config.toml
head_dim = 32
norm = "rmsnorm"
norm_eps = 1e-05
attn_scale = 0.177
learning_rate = 0.00194
weight_decay = 0.11
batch_tokens = 16384
max_steps = 8405
Each number is 200 + 20 x the weight over its row's rms, rounded and kept within 0 to 999. Layers, rows and columns count from 0. The size before them is the row's rms in percent of the matrix's.

# gate: layer 5 MLP gate, 320x128, rms 0.0783, rows 100-116, columns 64-127
# up: layer 5 MLP up, 320x128, rms 0.0771, rows 100-115, columns 64-127
# down: layer 5 MLP down (transposed), 320x128, rms 0.0766, rows 100-115, columns 64-127
gate100,105,216,200,222,218,150,194,205,230,188,195,217,244,226,201,170,226,204,222,206,212,192,212,171,190,171,184,183,235,199,197,180,199,205,231,196,192,199,222,200,199,198,158,178,237,192,224,175,201,176,204,230,228,177,211,201,193,198,212,173,179,197,233,176,206
up100,100,180,213,221,157,231,224,166,174,206,199,178,199,170,231,211,197,197,229,193,215,210,210,201,194,208,202,186,165,226,177,194,185,192,163,223,202,238,204,204,216,202,248,176,176,190,169,214,183,215,208,194,172,195,197,173,233,208,201,193,250,178,216,209,183
down100,100,191,195,205,159,205,189,191,176,237,182,175,198,229,244,194,202,163,209,213,221,179,205,230,213,235,198,214,196,225,196,202,190,211,189,196,213,167,209,165,192,200,222,209,221,234,174,208,210,193,158,236,188,209,159,189,214,209,218,182,196,204,235,229,196
gate101,097,230,193,223,204,182,205,194,191,251,233,169,192,194,186,194,183,197,182,226,175,175,172,195,210,183,194,194,209,186,177,203,213,220,198,174,229,212,170,212,212,184,220,213,194,177,193,229,201,196,212,234,187,213,189,213,177,181,224,194,247,183,157,201,211
up101,099,228,205,195,199,169,214,217,185,197,169,193,200,185,180,190,191,201,197,167,199,220,220,205,202,174,176,227,184,178,173,202,212,183,207,198,218,152,201,202,216,197,171,191,199,210,213,209,145,177,182,192,216,220,181,195,209,204,200,193,191,205,195,200,212
down101,099,162,201,202,181,234,175,189,169,190,189,181,162,200,214,219,199,148,209,170,201,183,175,230,207,168,182,171,198,193,233,197,239,185,213,235,207,196,205,199,169,211,203,220,216,189,203,188,183,207,182,199,189,230,198,184,176,179,186,197,204,221,210,197,221
gate102,099,188,222,220,203,170,215,231,186,178,206,209,208,177,205,203,164,169,192,166,171,203,182,195,194,186,210,171,174,249,183,192,229,164,177,190,218,209,182,189,197,174,211,213,214,229,223,215,211,202,205,207,176,211,202,162,177,196,220,190,219,208,213,203,172
up102,097,202,177,171,189,183,201,178,180,180,220,159,194,197,217,198,219,203,211,198,225,198,175,224,184,181,198,238,215,234,183,204,176,188,223,219,175,194,191,207,202,201,175,185,192,222,246,155,224,162,202,200,205,203,208,201,183,201,221,214,190,205,216,217,215
down102,098,183,202,174,210,221,203,221,173,195,201,238,238,168,184,167,165,175,190,191,228,218,176,222,207,232,207,226,208,202,198,192,217,196,196,186,156,203,205,162,210,206,228,212,161,171,191,224,204,212,206,176,228,195,197,244,176,195,206,221,210,222,183,203,157
gate103,102,188,198,190,215,197,189,188,223,226,206,242,209,158,193,215,172,200,240,202,221,211,183,197,190,217,192,170,182,204,197,198,209,202,190,220,193,206,202,182,214,208,161,226,239,182,188,204,204,226,216,182,185,198,183,230,193,223,229,203,238,188,213,206,224
up103,102,215,167,199,199,200,231,197,162,208,207,209,210,219,242,205,224,214,211,217,198,200,170,187,185,228,213,172,198,171,198,185,212,214,181,213,179,243,227,211,202,193,230,192,206,243,199,212,243,201,195,250,218,163,191,193,217,197,210,200,189,248,230,188,245
down103,101,187,202,236,225,176,191,204,199,206,144,181,198,195,214,204,196,207,212,177,172,160,219,171,199,207,164,217,180,217,216,212,211,200,168,231,194,191,207,216,188,155,237,189,196,190,203,196,238,180,196,211,216,212,189,165,171,207,228,200,199,168,224,181,189
gate104,105,226,220,224,185,202,184,192,191,208,211,211,209,201,191,225,231,205,237,224,224,210,189,200,195,216,199,185,195,215,207,219,168,183,213,196,197,218,172,238,180,231,198,204,245,193,197,213,214,203,219,205,194,194,178,199,181,207,193,199,185,222,206,193,219
up104,104,228,221,211,177,167,208,194,218,221,178,204,192,178,214,141,192,186,171,213,220,209,165,205,168,222,185,181,184,185,198,210,201,192,170,196,191,241,222,215,185,200,243,211,222,212,210,184,188,183,207,192,195,189,193,201,218,174,182,192,184,233,217,149,190
down104,102,225,198,209,199,172,217,194,216,221,189,220,211,191,206,185,195,209,159,179,173,180,204,176,235,209,214,137,198,204,198,221,213,212,199,203,206,209,220,177,189,206,193,197,177,193,234,170,197,222,175,189,211,197,171,199,202,200,197,172,202,201,215,200,210
gate105,105,190,206,213,199,194,190,201,243,226,183,165,218,189,196,189,186,191,203,206,205,210,192,206,197,229,137,177,203,184,182,216,223,206,202,194,218,242,233,183,188,265,194,222,164,211,209,201,211,201,188,209,199,238,189,168,162,189,192,175,170,212,188,201,197
up105,106,225,166,201,174,203,212,191,192,233,169,152,193,207,220,200,215,192,223,203,203,212,221,190,177,227,213,204,175,196,181,221,250,185,179,176,204,211,180,194,215,206,192,250,195,211,202,218,221,232,220,184,202,206,174,194,204,167,196,186,218,167,168,203,175
down105,106,222,230,195,217,204,218,220,225,209,185,171,193,210,199,219,224,185,212,217,220,218,204,189,217,155,207,212,238,192,212,221,200,193,196,197,234,190,204,226,236,161,199,218,192,179,204,201,204,166,245,181,206,236,188,197,175,205,167,244,202,194,223,167,198
gate106,095,181,204,183,192,225,234,181,232,219,174,187,184,187,203,200,199,202,222,175,209,198,175,220,201,214,212,172,227,192,196,199,217,204,188,161,203,215,220,207,200,219,194,231,214,237,208,164,209,198,230,216,187,213,217,173,224,202,165,192,231,195,206,158,218
up106,096,202,209,203,193,200,208,197,195,174,205,212,199,205,204,162,178,215,174,202,177,225,203,191,162,216,195,190,233,207,194,219,183,153,238,179,200,237,185,224,253,240,187,172,153,204,206,172,186,191,213,200,198,200,228,192,200,206,195,208,217,196,219,195,242
down106,096,192,227,171,223,184,190,188,161,195,191,178,215,224,193,195,222,170,209,224,220,200,210,193,173,202,214,183,147,181,217,194,205,217,203,184,179,197,224,210,209,187,203,204,215,192,180,198,225,191,242,195,237,220,185,227,231,219,230,232,197,204,190,198,171
gate107,099,199,187,212,209,159,228,197,203,206,213,193,246,190,186,187,175,174,194,196,207,193,229,190,175,175,175,178,189,218,194,183,217,177,247,164,192,220,184,200,226,207,181,228,208,215,220,228,192,201,211,232,176,233,188,209,186,217,208,220,200,193,215,177,206
up107,096,191,218,200,217,228,195,207,175,195,233,164,191,210,207,195,212,198,192,196,187,192,198,242,150,188,193,192,227,203,169,210,226,199,198,206,174,179,168,213,229,223,195,218,198,214,193,227,243,199,183,259,221,197,201,220,194,202,174,198,152,184,194,203,156
down107,099,216,210,195,221,210,229,208,170,209,193,167,193,210,231,177,218,187,202,223,220,214,189,218,217,207,187,177,174,186,175,195,193,193,176,204,168,222,187,223,200,228,214,209,202,174,194,227,234,193,158,196,236,222,197,189,194,209,239,175,201,207,203,171,211
gate108,100,176,196,212,197,199,208,151,194,214,223,202,198,195,194,235,213,173,223,214,218,190,189,135,238,213,195,179,240,197,196,226,202,198,219,198,203,225,218,182,183,210,203,188,204,199,202,204,186,193,195,173,157,193,191,209,192,160,222,188,191,224,235,169,185
up108,098,165,220,200,215,150,238,195,198,225,208,203,206,207,194,214,223,158,167,213,176,235,203,194,218,225,174,186,187,203,220,242,224,208,182,186,194,211,208,209,205,222,189,155,198,194,201,184,226,210,212,232,199,182,187,187,203,226,212,218,204,202,211,183,197
down108,097,200,215,198,203,207,230,212,196,188,199,204,212,222,205,170,215,204,192,229,215,234,200,165,209,212,207,253,192,225,193,216,182,173,220,170,158,210,220,208,215,189,207,203,212,167,181,207,203,208,202,218,229,186,222,199,181,190,208,188,173,184,188,201,198
gate109,101,190,241,195,167,186,183,220,200,225,171,211,204,179,197,217,203,198,222,236,250,224,188,209,182,229,185,178,181,225,182,179,197,216,192,169,192,181,187,192,174,230,205,196,187,218,174,196,189,176,208,235,203,191,218,182,190,181,195,194,184,220,224,169,205
up109,098,186,209,161,200,171,213,180,173,202,176,223,184,205,203,207,180,157,203,251,221,224,200,204,201,184,188,186,200,162,178,230,198,180,190,250,181,213,218,211,171,195,193,193,215,166,227,211,183,209,191,198,219,186,177,191,225,192,202,173,210,184,202,181,179
down109,102,231,190,208,190,189,180,216,180,221,204,204,222,234,206,185,198,229,199,201,231,205,211,186,199,215,213,220,205,212,193,212,201,208,200,154,205,190,195,213,214,228,214,229,193,225,193,170,235,221,210,220,201,223,150,200,220,219,211,189,219,199,188,219,196
gate110,104,190,193,211,232,149,178,217,196,196,211,160,180,201,189,204,190,186,195,189,198,196,161,185,202,212,187,212,201,179,165,211,219,194,212,168,202,192,212,212,173,226,194,220,180,190,209,187,201,217,173,216,188,243,205,221,160,232,223,234,193,190,200,199,194
up110,100,200,235,189,185,189,196,183,179,199,198,202,192,196,175,186,188,207,222,207,207,194,216,205,240,255,236,190,172,192,208,192,184,230,216,198,219,176,201,231,207,170,176,190,192,192,202,170,245,200,158,196,212,148,226,210,204,202,208,207,236,199,230,223,171
down110,100,207,185,179,220,161,211,255,192,200,197,192,219,169,180,189,189,193,202,186,210,182,180,166,215,196,211,226,192,208,194,204,149,202,217,211,220,174,181,158,226,166,206,213,199,208,229,192,164,166,193,203,217,190,219,198,211,197,209,187,194,167,187,187,182
gate111,098,205,220,209,190,202,197,185,224,229,221,214,208,198,176,212,209,191,218,200,235,172,212,200,191,236,194,189,159,226,190,203,195,209,244,179,205,200,213,184,181,217,193,200,192,198,232,170,194,205,167,217,202,226,178,203,202,152,184,212,203,203,204,184,190
up111,102,176,181,189,226,180,192,185,196,200,224,200,167,163,202,171,184,154,195,197,219,211,164,182,195,140,163,174,199,186,239,205,202,217,199,179,201,181,188,175,170,194,211,182,215,200,231,209,172,187,214,197,210,176,205,189,183,195,236,198,208,191,180,200,193
down111,098,211,193,183,218,229,211,152,225,190,192,172,218,200,187,178,181,182,206,176,209,206,177,190,219,194,160,219,220,180,215,181,190,180,219,209,199,234,173,186,250,204,166,193,185,196,204,214,186,207,202,193,238,186,199,214,196,224,226,174,164,232,211,231,169
gate112,098,189,219,189,211,193,212,195,208,203,205,160,186,221,202,180,245,194,189,206,181,212,185,156,170,220,184,210,190,206,185,218,182,201,210,182,192,197,184,199,209,201,205,192,220,224,249,200,184,189,209,211,213,221,188,212,211,219,212,224,193,178,207,199,186
up112,106,219,185,172,202,185,174,177,149,197,186,191,202,182,219,204,164,191,202,204,228,199,211,240,225,170,182,192,228,165,194,202,212,209,177,175,182,223,215,184,207,220,201,206,152,215,188,201,198,186,185,238,195,176,226,178,201,219,209,188,204,217,194,231,198
down112,102,202,204,202,206,201,205,150,208,185,201,180,186,197,214,211,197,200,200,219,196,180,215,218,213,218,216,199,184,257,188,220,224,212,171,196,190,193,193,188,210,205,189,153,217,239,242,203,189,179,225,210,169,197,195,202,198,174,196,214,182,170,229,220,213
gate113,110,218,193,199,173,155,197,171,170,219,210,202,188,178,169,213,188,219,207,175,151,198,200,197,186,172,193,158,193,223,176,206,230,211,213,215,223,180,239,224,184,211,206,232,183,196,216,221,204,192,185,216,178,208,184,224,198,199,181,179,220,195,198,198,173
up113,109,207,217,203,213,219,211,199,199,222,194,224,197,214,172,183,202,214,223,183,180,184,230,215,173,211,161,194,178,232,228,174,165,218,189,155,247,159,202,208,203,188,186,229,191,211,189,209,183,210,214,177,189,185,219,199,222,210,207,177,219,186,169,219,168
down113,110,190,189,186,222,190,217,177,176,188,199,210,184,225,174,224,240,197,169,189,187,191,183,195,154,186,216,197,225,209,232,214,199,198,169,173,186,223,174,198,253,170,230,208,157,214,208,171,231,213,195,209,190,213,197,186,195,222,192,187,213,219,211,187,233
gate114,113,219,196,183,187,217,166,181,235,177,237,192,209,184,206,203,175,181,225,212,207,187,203,179,189,197,185,210,188,203,166,189,180,187,230,178,192,154,226,208,233,178,176,191,177,226,232,209,204,148,193,189,174,208,210,196,185,188,218,198,221,184,209,220,181
up114,109,229,186,221,200,200,200,237,208,174,213,223,215,216,162,191,205,220,187,182,207,187,152,191,180,197,174,201,189,160,194,231,204,206,190,230,170,187,183,222,199,196,207,201,208,179,205,185,210,198,178,174,188,188,205,205,223,189,201,200,173,192,201,188,185
down114,103,195,223,228,207,209,213,236,205,226,209,154,181,216,236,210,188,205,195,206,199,191,192,172,209,200,184,223,195,194,212,182,221,216,215,237,224,193,192,200,187,143,197,181,210,152,185,190,164,185,226,201,197,228,180,184,185,163,200,190,189,220,205,226,196
gate115,098,199,201,160,195,214,186,206,230,175,210,219,215,190,183,215,229,216,177,194,209,223,221,183,225,163,215,178,224,224,202,180,201,222,183,196,189,166,229,193,209,218,180,210,160,255,208,211,178,190,207,198,216,219,174,189,182,210,246,192,194,232,226,249,203
up115,096,178,191,202,163,198,194,164,183,216,195,186,185,177,213,189,221,191,198,194,190,195,215,198,211,198,201,177,216,188,176,188,179,201,195,245,166,200,181,196,190,197,170,208,222,211,190,185,220,188,234,219,185,215,218,196,192,210,196,184,185,211,184,191,197
down115,099,188,182,200,182,178,199,184,252,172,210,198,194,165,204,202,203,197,214,223,225,198,189,174,191,155,243,207,191,192,212,183,193,192,190,213,199,216,217,210,228,213,227,177,183,173,186,175,191,225,176,181,207,187,170,203,227,202,210,233,228,199,208,174,217
gate116,103,199,203,182,210,231,208,184,229,218,217,189,172,167,182,207,174,165,235,185,177,197,206,177,236,221,215,176,196,194,195,211,222,234,221,213,201,210,232,231,208,202,191,167,178,220,197,213,209,194,170,197,194,180,217,182,193,217,177,180,183,194,189,205,224